Weights of a small transformer language model.
Training: a variant of Muon for these matrices, 264M tokens, 8057 steps.
Each number is 200 + 30 x the weight over its row's rms, rounded and kept within 0 to 999. Layers, rows and columns count from 0. The size before them is the row's rms in percent of the matrix's.

# layer 2 attention output (transposed), 256x256, rms 0.163, rows 112-127, columns 128-255
101,166,194,136,187,195,217,222,230,190,236,187,163,227,202,174,205,230,216,131,271,215,249,185,176,218,219,200,231,213,175,191,269,166,195,180,205,120,214,170,262,152,214,244,248,195,202,228,164,162,181,136,222,217,170,172,165,205,234,186,224,277,238,188,173,137,166,214,170,195,189,193,216,224,155,210,152,193,183,248,137,250,255,211,175,197,218,204,181,172,176,172,198,205,216,168,260,181,188,173,169,197,198,132,226,210,197,190,210,209,176,239,172,169,237,178,190,224,188,205,212,215,178,214,218,178,215,156,222
084,171,216,209,159,182,148,149,188,190,214,182,233,220,176,266,158,190,240,188,223,253,236,177,240,172,175,155,217,222,258,241,216,230,221,198,202,179,188,209,266,183,219,237,206,193,227,211,254,246,177,168,158,178,149,188,200,168,219,210,219,264,257,201,186,212,156,142,212,224,214,224,130,217,182,241,177,238,201,215,177,186,212,181,196,170,172,197,165,189,154,194,198,208,216,132,188,154,211,193,192,207,224,186,192,193,201,225,220,173,168,189,243,241,224,172,153,135,204,188,218,191,210,129,180,227,206,156,178
087,202,220,187,195,175,191,259,197,190,188,166,157,217,187,135,240,208,203,270,179,228,234,176,169,186,147,217,253,190,167,129,156,195,222,285,200,149,207,209,213,200,107,197,179,196,218,186,264,210,202,215,237,217,207,153,214,222,218,176,194,234,231,178,204,225,188,156,225,230,274,172,193,222,229,254,178,249,175,197,212,175,201,241,216,183,195,172,196,178,258,239,249,193,200,215,209,238,211,216,187,237,195,196,160,188,168,203,210,225,132,236,218,221,171,188,168,204,175,223,220,228,222,201,254,210,159,230,246
094,238,218,232,252,139,181,141,190,238,210,182,197,183,209,150,249,142,220,187,223,232,196,109,205,211,209,171,196,225,171,207,206,228,182,209,209,223,201,189,225,191,236,239,208,160,129,207,219,215,176,231,203,127,216,196,188,216,220,204,164,171,189,217,155,266,182,220,264,171,160,240,236,254,142,210,211,184,156,203,171,218,149,225,184,250,183,197,159,181,236,260,227,249,185,206,218,237,230,197,200,187,235,221,238,188,226,184,224,217,185,188,180,127,181,212,211,167,237,238,158,185,202,202,197,198,188,190,202
092,188,253,206,209,231,182,146,248,223,216,216,231,203,217,210,177,232,157,233,253,205,240,174,222,224,152,203,199,180,191,192,223,188,232,153,257,207,220,181,203,173,214,201,212,226,189,222,173,152,202,200,200,211,210,160,181,224,207,216,231,215,212,152,192,183,183,212,242,193,217,150,175,211,263,146,210,126,224,196,159,244,247,222,204,229,250,212,154,229,174,148,224,204,204,173,219,173,192,250,216,182,139,239,179,176,188,207,181,188,183,206,208,179,179,203,185,239,236,200,222,235,199,160,215,201,220,186,239
091,196,205,118,110,216,208,257,173,187,279,233,186,205,191,174,209,165,208,190,201,175,203,254,179,225,162,223,209,175,188,199,181,175,243,157,210,115,178,189,230,202,194,159,223,199,161,211,160,172,241,273,234,223,233,210,197,197,242,204,204,213,196,255,202,215,215,170,214,230,228,241,128,139,204,196,183,219,188,267,227,206,208,204,253,259,232,176,195,180,193,216,181,187,203,169,227,240,168,171,223,206,232,186,198,200,192,192,220,225,179,246,305,219,155,196,199,198,206,143,214,227,224,220,196,233,248,263,206
100,219,166,246,170,187,203,213,244,194,215,126,239,175,228,129,178,173,215,195,199,222,269,230,220,184,193,188,242,220,144,189,157,218,215,213,203,237,166,193,232,223,236,270,168,189,185,217,168,246,204,185,221,224,226,227,216,150,135,242,215,205,191,209,204,236,231,223,139,210,213,152,237,154,227,214,224,193,189,231,178,295,175,217,233,217,119,231,220,185,186,233,227,184,189,181,165,238,190,171,200,193,242,232,220,159,246,187,212,224,207,193,191,176,162,249,220,165,262,188,238,191,205,199,245,217,175,205,168
091,222,225,237,216,207,170,222,204,205,203,227,200,181,201,176,217,166,174,181,172,214,162,244,192,214,223,209,197,153,221,244,185,224,221,209,182,221,163,269,217,202,223,248,224,252,217,221,252,188,186,260,162,237,227,219,146,213,200,205,186,229,222,200,225,162,224,170,183,192,218,169,197,151,238,208,205,255,205,200,223,190,199,199,174,154,158,171,220,226,209,234,208,172,238,192,149,152,162,172,187,186,209,181,250,257,167,204,205,235,186,167,177,149,181,163,223,125,196,190,205,180,191,159,217,208,218,201,193
087,260,138,184,232,208,175,180,205,208,155,206,237,239,164,116,220,218,224,220,178,209,207,208,199,164,218,131,175,232,219,217,236,241,185,218,201,161,168,198,224,174,206,199,172,227,206,217,201,182,213,247,170,199,200,144,238,217,204,244,191,190,198,173,189,268,187,213,218,232,216,198,194,234,190,171,148,166,174,233,210,210,228,158,229,192,167,202,165,199,192,189,159,181,263,226,192,224,193,191,207,176,257,213,260,215,237,221,240,198,197,166,230,163,149,227,173,190,179,226,249,151,202,201,164,148,221,239,215
091,102,228,209,193,205,175,267,195,173,167,234,212,202,225,226,202,177,224,223,232,157,103,181,181,200,261,207,247,188,216,218,170,241,248,204,217,228,189,198,183,235,192,221,252,184,248,200,226,196,205,185,189,203,225,159,154,214,237,169,198,191,194,254,206,178,233,195,198,211,184,252,220,209,208,182,231,186,208,225,207,206,203,222,250,189,183,157,195,225,163,202,211,135,261,272,209,215,195,245,174,221,187,201,233,208,182,234,148,188,204,197,183,166,150,211,221,135,196,201,153,213,218,183,249,215,210,260,185
088,191,225,205,158,272,173,196,205,194,164,173,202,205,220,221,159,213,225,217,196,260,198,196,206,159,223,173,190,194,237,228,197,237,228,186,173,202,193,155,249,179,193,236,229,212,172,217,224,296,155,203,229,199,198,196,180,207,238,217,233,202,192,189,130,169,160,207,146,164,260,199,157,242,165,190,183,204,217,271,183,199,202,207,147,231,244,226,182,156,177,165,214,189,251,198,257,207,162,232,202,204,174,199,171,152,185,209,193,221,218,215,220,268,178,200,166,211,212,196,217,208,172,187,184,207,214,210,199
086,238,180,215,237,219,184,135,214,183,221,165,215,188,195,182,162,144,189,218,188,241,199,222,188,202,247,204,197,179,214,209,182,173,151,196,204,180,155,168,244,199,188,183,199,203,200,211,238,242,184,174,196,202,261,267,250,213,123,160,175,188,179,178,192,226,151,229,148,208,182,171,186,194,174,190,244,203,188,213,153,185,174,186,203,170,196,182,192,194,193,169,167,173,142,234,193,245,200,249,214,155,229,263,191,238,162,196,185,213,187,207,185,186,167,174,194,180,211,220,213,232,157,185,182,206,166,236,210
094,250,200,176,204,202,188,238,141,164,217,155,240,228,177,209,196,210,197,193,220,212,181,184,205,206,182,216,210,148,214,220,152,163,161,183,204,197,245,165,172,195,228,153,182,192,226,215,171,236,192,231,189,191,179,212,224,175,185,177,186,190,194,179,182,237,213,161,207,223,233,218,198,216,197,183,242,172,254,132,243,203,153,201,204,161,159,204,245,127,257,244,206,215,168,204,224,121,171,120,194,240,228,223,217,200,217,174,211,176,237,225,218,233,223,263,168,191,216,246,266,186,188,242,161,234,206,217,184
088,201,169,209,205,242,161,177,211,174,226,164,235,210,144,152,189,236,185,252,160,210,179,191,237,135,180,183,243,207,151,184,178,173,200,205,192,214,168,161,214,254,180,142,230,210,231,209,186,170,188,218,206,262,184,259,211,212,188,227,204,189,167,178,215,171,240,231,197,177,178,182,164,146,251,188,165,169,204,243,204,184,166,241,208,204,190,186,143,215,212,160,246,181,179,246,261,220,239,225,235,214,167,185,187,263,177,174,178,216,173,214,201,194,172,206,228,165,212,200,192,201,187,185,197,221,202,181,209
099,172,172,156,242,223,215,197,213,189,192,222,164,121,201,199,202,225,189,192,203,213,167,198,181,158,204,219,258,183,222,202,216,217,245,151,269,216,183,228,214,165,262,229,180,167,127,147,220,211,172,184,227,207,206,193,173,140,213,141,201,164,174,201,227,195,173,231,211,182,171,185,239,241,220,228,170,205,232,152,192,172,185,204,181,173,226,225,197,205,118,200,237,221,142,160,233,179,189,219,261,175,176,209,137,195,272,186,186,227,188,175,233,244,206,199,152,211,191,185,241,194,195,219,211,212,206,253,197
095,244,153,199,164,201,221,218,225,172,214,183,206,134,206,189,198,188,151,243,224,138,210,182,236,191,203,192,244,210,187,185,178,194,180,193,229,197,186,197,199,171,207,187,222,229,216,182,205,227,152,208,172,186,209,161,234,225,165,183,209,229,225,124,170,143,207,217,133,181,175,138,305,216,192,206,198,187,211,188,171,236,210,206,228,239,169,181,210,242,211,221,220,146,200,199,187,216,228,180,198,240,115,228,242,212,201,229,172,204,210,148,191,236,214,223,184,187,176,200,189,199,205,203,235,204,218,237,188
# layer 2 attention value, 256x256, rms 0.18, rows 113-127, columns 128-255
090,169,204,188,212,171,204,182,189,179,193,253,193,191,179,214,173,196,197,150,203,210,200,176,211,222,192,217,236,213,248,167,235,192,180,192,200,205,212,188,177,220,220,209,161,234,207,193,198,203,234,197,159,208,217,245,187,179,227,215,210,214,227,245,224,234,239,190,164,207,187,180,140,199,185,170,249,207,202,218,239,160,184,207,224,203,202,213,207,166,235,195,178,161,197,167,203,168,242,172,221,226,146,247,199,271,218,218,228,193,186,240,169,193,221,231,140,231,205,220,146,142,195,206,204,195,162,153,210
093,183,190,195,204,235,173,252,212,201,162,207,232,150,274,190,139,259,204,220,220,208,274,150,200,171,161,187,177,198,215,167,194,133,176,189,192,182,166,220,215,170,183,241,222,179,175,217,179,149,265,167,203,186,194,133,216,211,176,213,215,221,198,217,219,182,226,181,227,166,182,152,180,163,221,225,197,214,162,195,168,190,225,172,231,195,173,249,162,239,228,229,218,165,203,188,186,183,256,150,223,195,210,247,184,173,201,189,251,178,163,205,230,175,200,290,178,247,210,189,206,228,190,221,212,172,190,211,204
096,150,189,186,248,198,211,138,196,202,199,221,195,197,208,199,172,139,215,148,171,253,226,205,198,243,193,155,173,181,189,217,231,176,230,211,212,203,187,211,205,260,168,176,121,201,219,158,246,175,189,202,197,205,177,128,207,214,199,200,215,194,175,190,213,210,215,222,234,159,224,148,250,192,199,177,224,178,144,199,154,210,190,168,183,217,176,240,182,186,205,203,171,160,181,228,206,219,234,203,204,196,168,240,186,198,208,191,214,235,213,186,227,192,206,203,168,230,197,155,151,176,166,234,147,206,186,202,217
099,240,191,188,194,209,193,229,200,221,211,195,206,235,179,252,239,164,178,240,176,235,183,193,212,204,231,205,260,226,180,164,200,206,183,215,234,213,183,227,176,173,239,235,243,229,230,221,225,219,199,196,166,167,167,264,186,197,184,199,238,224,206,138,171,197,151,195,171,187,188,197,171,205,214,152,183,250,247,239,235,173,193,175,253,171,174,155,235,186,201,201,207,187,259,200,199,155,250,229,220,225,180,250,192,200,194,214,217,185,183,257,168,148,192,204,177,147,233,211,203,211,203,182,202,202,201,200,193
092,228,148,203,144,227,165,173,184,204,245,195,182,202,185,187,208,226,208,240,188,210,203,210,180,190,159,153,171,199,178,142,212,154,217,196,220,193,201,135,253,209,177,249,220,180,196,196,176,163,112,129,202,212,214,196,248,245,202,181,180,196,203,182,217,218,209,259,220,227,215,161,239,131,234,180,180,253,151,216,149,220,162,197,224,224,192,207,257,202,202,238,247,209,163,166,203,177,167,215,248,218,212,201,206,202,218,212,201,215,219,257,210,199,233,217,204,206,201,189,226,174,185,179,248,148,177,204,195
096,227,209,213,183,257,218,217,189,162,214,167,176,286,238,158,218,208,241,231,200,194,203,210,209,194,214,158,208,199,160,220,190,281,241,291,140,211,274,197,199,247,197,245,216,196,187,169,157,185,197,245,248,222,160,215,243,209,149,205,165,175,227,201,216,222,159,261,245,166,180,195,254,199,220,202,186,139,267,232,229,235,174,184,228,216,207,222,202,192,238,189,150,235,210,192,174,213,234,251,178,203,198,211,205,198,230,184,181,223,227,193,171,236,190,231,186,161,257,213,210,204,212,178,166,215,213,199,186
097,167,178,205,182,181,204,242,224,198,226,238,190,219,172,187,220,194,177,200,166,188,226,228,219,199,208,164,158,179,241,181,214,233,228,184,192,196,212,186,216,212,216,195,214,212,199,194,226,210,176,195,159,180,208,238,170,211,218,175,187,231,198,212,214,218,189,219,161,172,157,186,198,201,198,181,184,233,228,204,227,184,196,188,271,150,222,173,252,255,187,197,226,181,220,202,145,196,203,147,201,222,183,201,223,176,194,150,172,275,211,169,236,215,235,183,210,192,161,227,253,195,166,175,202,253,196,208,207
101,200,199,226,220,190,231,222,246,238,188,188,198,271,184,228,216,246,221,184,239,178,172,171,185,208,253,190,178,166,197,249,202,175,192,220,170,161,195,229,246,163,197,231,171,157,211,210,219,167,191,194,209,218,144,166,192,215,167,206,202,157,202,171,206,198,195,227,217,224,247,173,156,198,216,207,218,201,199,194,220,261,172,149,185,293,228,257,225,260,190,225,164,148,193,188,210,195,192,217,253,159,201,200,263,241,213,205,190,193,205,202,222,180,280,206,176,222,185,165,175,180,191,197,127,198,203,170,234
085,181,224,229,238,142,205,193,202,194,226,179,175,140,182,198,201,185,210,213,204,187,218,182,203,188,186,220,211,179,158,154,205,200,235,157,171,233,199,131,205,170,231,221,163,181,274,196,215,210,175,203,147,211,190,158,159,203,219,147,222,95,182,194,195,167,246,144,177,173,206,203,198,207,238,230,239,177,182,245,177,179,224,204,190,192,217,225,170,211,200,176,196,203,204,227,144,217,144,160,233,238,234,158,254,222,173,216,169,204,228,184,206,219,181,245,186,207,197,230,236,195,190,245,159,214,223,155,176
099,200,232,174,167,189,139,209,188,215,187,170,208,198,219,222,195,266,224,166,189,176,188,187,189,196,205,215,187,220,244,183,149,153,174,161,216,234,260,186,214,247,187,213,270,153,197,202,217,244,233,198,210,176,193,201,187,205,248,196,179,166,208,219,261,188,134,160,162,201,198,197,210,189,131,166,203,246,163,225,193,167,189,179,217,247,171,192,207,212,193,207,185,175,194,194,196,155,160,210,164,235,130,142,248,220,157,188,199,225,177,169,187,172,231,204,167,193,193,156,263,237,191,216,193,167,192,105,178
087,209,237,203,212,196,264,144,205,181,195,163,204,204,278,182,233,160,176,176,185,131,164,255,137,235,176,138,174,249,175,190,166,231,230,209,175,215,249,197,216,208,187,190,182,219,222,204,132,200,201,185,195,204,218,162,202,194,147,187,163,209,146,194,179,191,164,126,201,238,172,239,182,189,227,226,168,204,180,185,180,168,209,185,188,195,186,169,198,201,233,199,213,174,155,191,218,241,189,239,169,192,188,221,200,186,196,204,232,218,228,179,192,227,212,207,191,215,216,138,186,195,171,184,178,214,173,224,193
104,234,178,155,157,219,234,222,187,217,172,115,214,275,243,209,198,245,192,170,237,250,177,185,156,191,145,196,161,266,253,240,173,194,187,193,253,244,167,185,173,223,207,190,225,163,179,254,177,190,158,232,207,240,222,226,230,199,181,211,178,192,192,182,206,208,193,176,219,198,225,233,208,193,234,270,224,209,176,197,216,134,206,213,145,208,215,199,169,158,203,191,138,226,139,189,154,176,201,190,177,199,223,171,187,229,201,209,208,191,189,205,192,236,174,160,144,194,183,248,138,202,204,233,144,226,200,224,198
093,202,168,199,220,190,161,212,161,169,185,172,252,159,134,238,231,160,148,179,188,146,211,237,202,144,232,231,215,202,141,180,216,230,163,193,146,169,249,177,106,173,210,221,218,222,280,145,222,153,192,217,206,163,196,227,199,174,235,201,181,203,179,186,239,210,194,193,190,182,151,221,204,220,211,206,197,208,242,197,238,264,205,196,214,177,167,203,222,249,172,162,199,222,206,235,230,205,194,234,270,236,179,198,191,250,202,205,169,178,215,147,238,173,248,245,179,181,227,222,237,253,215,194,234,195,184,196,141
098,217,171,210,198,258,178,181,209,210,171,213,237,199,229,171,189,185,220,222,159,225,176,181,165,188,212,230,198,236,194,232,189,153,197,211,209,227,216,169,212,183,216,222,202,156,144,212,221,140,191,202,212,149,218,198,219,195,204,196,246,242,187,240,184,256,234,223,243,179,201,201,163,195,225,193,165,233,245,187,174,134,169,222,210,169,182,166,171,198,181,202,234,236,146,204,239,300,282,224,247,216,211,201,226,199,196,228,201,210,218,188,204,281,196,211,235,208,237,220,200,263,161,175,262,203,190,217,195
100,203,219,177,178,207,192,205,176,182,158,208,165,190,236,155,218,204,194,203,196,205,194,172,213,247,214,208,232,231,210,195,218,227,220,187,190,206,173,185,207,172,205,214,143,206,213,152,190,224,215,234,259,209,203,237,175,234,243,219,192,210,235,166,187,252,206,154,231,165,227,204,244,238,217,241,141,198,216,202,189,169,206,188,193,205,227,178,187,124,175,165,208,210,193,202,242,209,238,241,231,202,211,133,290,185,188,222,189,188,223,143,191,191,161,188,185,186,210,212,238,154,224,150,162,196,200,202,182
# layer 2 attention query, 256x256, rms 0.188, rows 128-139, columns 128-255
089,173,146,222,186,185,186,204,124,229,200,216,192,208,210,143,227,227,250,153,220,242,198,225,213,189,198,205,177,193,177,189,203,179,189,217,217,236,181,230,253,199,209,176,212,187,222,173,177,180,169,195,195,235,221,250,198,171,237,236,206,188,166,248,189,186,205,267,170,188,188,236,227,210,249,149,207,207,193,187,221,187,212,195,184,160,178,156,190,203,260,227,246,198,211,146,198,227,230,286,203,230,183,142,183,192,198,236,277,200,227,155,187,188,235,220,176,207,197,237,231,165,194,200,196,191,165,203,238
097,206,227,199,130,203,209,203,227,274,270,188,226,222,199,194,220,217,194,172,208,255,227,200,195,291,152,188,218,174,181,148,162,215,163,178,205,186,190,221,198,230,249,216,209,149,232,201,205,240,206,202,226,234,161,253,168,169,208,234,166,183,220,256,213,171,210,206,199,164,167,175,213,209,171,163,192,239,224,243,178,263,183,222,178,197,230,183,255,179,221,208,192,206,193,151,226,224,185,221,210,163,190,231,238,206,161,213,236,139,186,191,162,171,200,217,158,222,204,238,195,191,173,170,222,209,170,173,184
083,201,218,170,191,222,222,217,173,211,195,220,182,172,211,177,199,216,195,134,116,223,218,178,211,197,252,185,154,206,224,166,179,193,168,241,193,194,198,208,214,260,206,243,193,265,236,210,169,184,178,187,193,191,200,164,216,224,179,154,186,212,225,177,242,188,230,164,221,220,223,181,198,170,200,215,196,251,209,261,151,178,244,211,174,185,231,178,160,216,184,196,211,276,193,190,211,248,202,190,166,213,238,215,171,199,223,210,171,179,164,210,192,216,203,238,228,178,252,196,132,222,146,181,179,198,236,164,177
093,214,171,150,222,195,243,188,210,185,178,179,182,169,206,162,175,238,207,189,259,151,267,218,190,161,216,252,240,202,212,204,183,159,186,193,195,181,165,146,205,221,223,227,139,244,224,195,213,180,200,239,147,211,208,137,183,268,223,118,214,238,162,217,210,245,238,144,212,200,201,230,201,176,224,260,217,155,222,199,202,213,149,226,208,123,189,190,158,192,168,207,116,221,208,215,218,185,238,206,209,204,201,188,181,169,212,182,202,226,180,239,218,175,193,211,213,263,181,172,179,213,236,196,209,265,271,160,171
092,223,271,250,240,240,194,147,195,171,228,199,213,238,209,206,236,209,146,159,206,209,233,144,218,198,158,199,219,203,180,187,197,178,181,164,182,213,224,210,214,184,255,164,244,198,210,196,226,240,192,196,227,161,138,158,253,146,206,265,202,196,191,230,195,153,186,217,213,159,216,163,193,193,246,185,200,170,191,166,230,213,216,146,202,133,201,177,205,202,171,179,195,271,211,132,216,263,206,226,221,217,180,244,188,181,181,170,177,211,254,207,215,178,193,194,168,223,219,227,205,225,194,213,191,167,184,232,234
094,195,197,205,178,220,213,192,205,215,212,174,211,185,266,257,138,224,195,181,197,223,206,171,180,207,205,241,209,203,170,194,239,176,279,258,172,170,233,208,197,169,223,176,173,179,180,212,158,192,152,171,219,176,205,211,232,174,239,220,207,164,226,194,160,225,194,130,184,214,158,215,252,206,147,246,210,202,188,184,207,155,225,201,191,213,191,208,220,152,213,140,173,194,183,182,241,209,186,157,249,160,171,189,164,208,196,172,178,262,189,220,170,181,247,194,192,206,127,244,230,234,228,185,204,234,191,210,202
083,220,205,174,170,166,248,216,253,196,198,185,200,173,176,144,186,204,224,193,199,196,156,182,205,194,241,239,197,214,225,188,165,246,221,187,218,174,206,175,205,155,153,193,159,199,236,215,183,165,197,188,195,201,146,231,244,301,244,188,208,225,199,194,246,148,222,160,216,231,230,190,125,194,231,192,190,247,201,207,176,186,205,253,277,202,229,209,161,205,203,194,196,227,228,205,221,209,194,225,271,183,217,200,202,155,162,213,160,169,242,205,207,244,194,214,204,229,195,143,197,187,153,201,175,197,230,199,194
084,152,201,165,168,212,211,198,209,206,193,155,164,181,212,217,212,154,161,202,263,190,161,177,253,249,198,207,161,243,270,235,190,190,222,179,139,186,229,149,244,137,228,237,153,196,196,236,200,190,187,199,171,187,191,195,159,187,193,191,178,207,232,242,225,212,160,204,212,225,214,196,206,214,216,261,249,178,196,210,299,129,193,187,182,207,186,229,177,199,244,199,187,187,202,197,152,197,202,222,215,207,177,158,240,250,148,226,171,174,237,221,163,183,159,180,146,206,265,153,216,201,223,173,202,233,188,160,280
098,227,163,209,221,221,211,162,178,182,215,194,214,216,190,227,216,206,183,247,208,232,225,144,158,140,235,189,229,287,194,179,205,198,145,198,190,198,197,171,227,201,216,215,259,202,196,205,187,185,267,188,215,231,252,155,145,201,187,185,199,155,210,190,193,244,220,218,202,206,160,250,240,197,151,200,183,224,164,208,184,240,246,229,197,224,256,188,177,204,232,207,218,144,189,226,178,220,158,182,215,198,172,196,153,241,164,201,204,237,179,171,169,149,172,152,149,116,192,181,257,224,229,156,190,226,170,217,209
109,175,227,179,166,198,228,210,193,205,202,196,213,195,260,173,146,208,170,242,211,160,194,172,214,204,170,231,251,239,254,219,188,174,136,180,227,157,215,161,217,220,198,183,208,219,141,146,201,213,225,200,231,199,203,197,240,210,228,238,206,282,262,184,174,231,187,275,254,188,210,181,272,235,245,235,205,154,187,235,219,148,201,187,196,194,152,226,210,206,183,206,207,158,205,230,210,215,234,227,258,234,166,231,213,235,208,190,197,176,301,201,212,186,160,209,197,216,259,273,223,234,220,247,228,183,217,177,264
093,226,148,244,251,137,178,190,174,192,211,240,218,207,211,189,193,183,178,221,203,185,198,180,217,229,199,202,213,236,158,203,193,143,198,258,219,267,175,153,262,208,194,173,183,183,162,171,174,212,157,178,229,196,145,246,209,202,126,162,206,211,159,193,208,203,237,157,185,222,178,224,209,212,205,157,209,183,146,221,198,236,234,163,163,213,165,175,204,206,187,168,203,204,221,244,211,248,178,159,203,212,208,210,193,186,200,207,190,170,151,177,199,241,205,274,180,191,207,183,209,260,244,186,238,235,208,124,217
087,232,220,237,195,187,175,198,155,201,183,152,215,240,171,232,194,238,183,264,170,227,204,221,164,205,188,194,190,178,217,213,237,190,209,174,209,230,137,196,184,208,197,194,198,190,197,225,279,198,219,213,204,167,237,189,186,160,208,218,209,179,159,151,171,147,210,185,180,149,217,185,228,227,182,165,159,173,138,198,239,190,203,199,105,213,137,203,259,229,189,170,271,225,199,198,186,206,194,164,202,196,206,179,217,198,181,189,229,202,176,155,205,177,183,243,223,179,214,219,164,222,198,178,244,187,177,185,200
# layer 2 attention key, 256x256, rms 0.171, rows 128-139, columns 128-255
111,189,234,168,172,164,149,208,244,208,210,172,239,207,228,212,184,124,192,229,202,195,198,238,196,158,221,185,203,227,144,244,243,206,199,271,196,208,207,196,176,211,202,158,175,156,222,199,157,220,158,239,217,168,210,191,225,236,233,177,198,192,174,174,131,183,212,264,191,153,225,186,172,192,161,137,213,187,221,253,181,153,250,257,255,217,193,190,217,244,198,194,195,170,221,174,186,222,189,229,187,191,223,196,173,223,214,145,225,193,237,204,185,238,202,131,176,233,172,230,211,206,202,209,169,113,181,244,192
103,201,211,210,189,181,242,174,211,194,193,178,174,238,215,89,179,199,204,247,180,152,224,223,228,154,186,214,149,162,201,241,170,203,179,167,214,170,241,157,227,205,264,209,230,180,221,187,203,146,191,211,225,187,175,175,202,135,241,175,214,204,201,243,222,201,220,211,200,218,221,168,170,138,165,214,222,193,202,150,246,198,208,213,166,210,168,170,173,173,178,140,204,183,248,180,144,175,225,180,181,202,185,264,209,203,195,225,169,213,207,176,246,172,149,222,202,228,193,153,152,169,196,197,215,165,224,178,197
093,219,185,223,171,137,125,187,220,179,182,274,199,190,226,226,211,214,194,185,190,174,154,227,226,245,202,174,211,214,166,176,194,210,195,180,188,153,199,192,128,182,166,248,223,262,164,153,188,228,157,174,224,201,189,187,182,212,225,250,229,205,213,231,233,255,144,161,167,228,236,218,167,207,237,265,244,215,207,189,200,235,219,211,219,202,198,214,216,197,148,204,237,257,171,215,213,207,251,219,242,240,206,163,191,213,233,198,198,181,246,190,190,218,174,216,215,193,248,197,141,148,180,257,160,219,235,188,203
097,173,146,210,208,169,211,188,202,170,169,280,198,177,215,199,226,193,169,208,219,148,236,193,183,211,207,208,206,222,235,211,230,183,214,182,203,255,153,173,297,177,206,201,224,194,137,248,213,221,178,172,202,191,195,176,196,185,196,176,200,218,180,219,266,197,156,182,173,210,248,238,235,250,247,225,216,171,152,209,168,191,204,254,253,198,203,167,215,190,244,185,208,171,166,214,202,168,186,210,204,192,171,196,224,141,208,217,195,222,217,223,179,171,214,225,180,188,258,220,214,204,237,236,228,225,258,201,230
091,174,178,216,205,239,149,184,209,254,208,179,197,190,217,159,229,201,188,165,201,206,178,189,210,141,212,263,219,202,140,233,176,217,198,120,197,191,220,174,203,169,224,201,223,190,169,184,179,229,186,228,193,219,154,196,268,163,180,177,133,209,180,149,140,173,242,204,193,245,214,175,162,229,232,204,194,168,251,257,201,173,165,198,132,207,191,169,183,173,202,179,169,191,123,206,191,234,222,211,188,270,243,170,182,212,234,197,223,169,208,194,228,141,190,171,223,179,156,181,194,215,194,211,187,177,224,159,232
105,209,183,234,179,214,196,183,158,197,206,147,220,184,251,193,163,199,249,188,203,274,217,212,189,196,226,174,194,277,238,240,202,236,167,257,199,198,182,211,277,169,235,224,173,167,251,181,225,213,203,217,164,180,230,221,185,225,206,176,199,206,189,168,226,168,192,194,173,216,182,185,251,185,159,233,220,208,218,176,219,158,263,196,212,192,203,164,245,173,161,183,183,179,219,227,171,208,187,173,168,150,247,184,181,228,205,173,198,183,218,247,162,202,251,204,173,218,173,208,204,231,224,215,217,173,168,186,262
090,261,216,188,151,146,168,217,263,231,193,263,205,182,190,199,178,243,210,191,239,167,215,194,149,213,168,158,224,186,199,223,180,209,219,210,164,190,159,192,144,209,216,194,201,249,144,217,218,247,232,173,245,220,172,222,244,176,171,225,213,150,179,169,205,215,212,229,174,250,211,206,198,191,220,190,203,200,192,194,193,191,170,243,227,228,198,214,220,240,204,212,206,189,200,201,237,190,169,224,214,171,150,185,202,128,168,255,215,187,184,226,166,248,170,218,199,197,232,226,219,198,206,164,207,197,187,203,176
092,226,216,142,198,246,226,214,232,172,216,233,125,207,176,236,171,208,169,183,206,165,162,205,211,202,142,175,219,211,242,221,225,254,182,196,169,191,181,153,161,211,188,269,235,239,218,234,235,213,219,139,189,184,187,203,192,144,260,212,208,207,195,218,190,212,199,195,177,171,190,185,231,215,233,198,235,181,168,167,244,179,222,201,180,220,207,192,182,211,209,237,224,232,244,222,208,253,171,191,247,168,179,148,243,219,195,269,186,236,218,146,199,170,209,192,197,153,252,188,199,253,233,198,140,229,213,228,166
114,209,206,209,265,201,197,259,164,201,208,150,222,234,209,217,144,200,243,215,200,256,217,109,193,185,171,192,157,220,202,165,233,214,213,250,155,246,194,227,211,184,226,254,179,191,153,234,159,161,209,224,265,172,185,211,158,219,192,212,191,132,212,166,225,202,273,184,177,185,150,226,227,204,138,250,179,204,195,212,205,206,202,175,219,163,212,251,249,214,178,241,163,222,232,241,198,219,211,199,206,215,174,240,179,171,201,239,189,195,216,182,178,172,220,174,242,183,184,166,201,192,232,238,221,213,204,192,224
098,297,214,185,195,197,217,164,211,243,170,215,163,230,233,182,161,220,172,203,179,193,215,225,192,172,189,224,218,209,190,208,197,219,217,247,217,216,173,165,196,144,190,185,159,226,186,216,249,219,202,238,221,199,249,182,234,178,186,179,209,218,252,208,200,213,213,202,192,215,166,192,234,208,183,215,226,203,149,228,192,187,211,185,211,238,240,200,185,205,172,234,214,198,262,194,206,256,207,230,202,192,178,200,184,186,161,224,281,246,276,196,189,213,166,212,218,292,253,276,219,231,205,200,155,249,201,188,208
094,213,191,195,221,157,189,150,189,192,227,254,214,254,175,183,194,218,176,183,198,208,183,209,236,285,199,196,200,179,146,208,202,161,189,160,201,228,172,205,215,229,184,202,216,204,148,169,154,220,249,114,210,286,190,215,254,195,188,209,257,195,147,169,240,162,181,231,153,223,244,222,228,238,236,121,192,177,199,180,206,215,153,223,207,204,216,214,205,207,232,134,178,218,160,180,229,173,193,153,228,209,186,210,224,229,234,226,146,188,159,197,211,230,190,197,197,145,248,195,213,187,248,164,217,263,178,146,204
093,145,163,195,226,231,165,221,208,203,223,158,248,125,183,170,190,228,226,262,213,211,228,213,221,219,232,185,209,202,206,192,162,185,158,226,190,183,200,191,245,160,178,200,182,196,212,183,222,177,169,203,218,183,225,210,178,203,187,200,180,187,258,218,222,200,149,164,221,198,201,211,135,157,165,205,172,191,272,181,243,185,229,217,203,230,206,119,191,198,189,179,185,207,225,242,216,166,202,174,173,152,228,216,186,190,138,234,211,198,221,204,232,212,161,245,216,150,199,252,189,198,196,177,217,196,199,177,243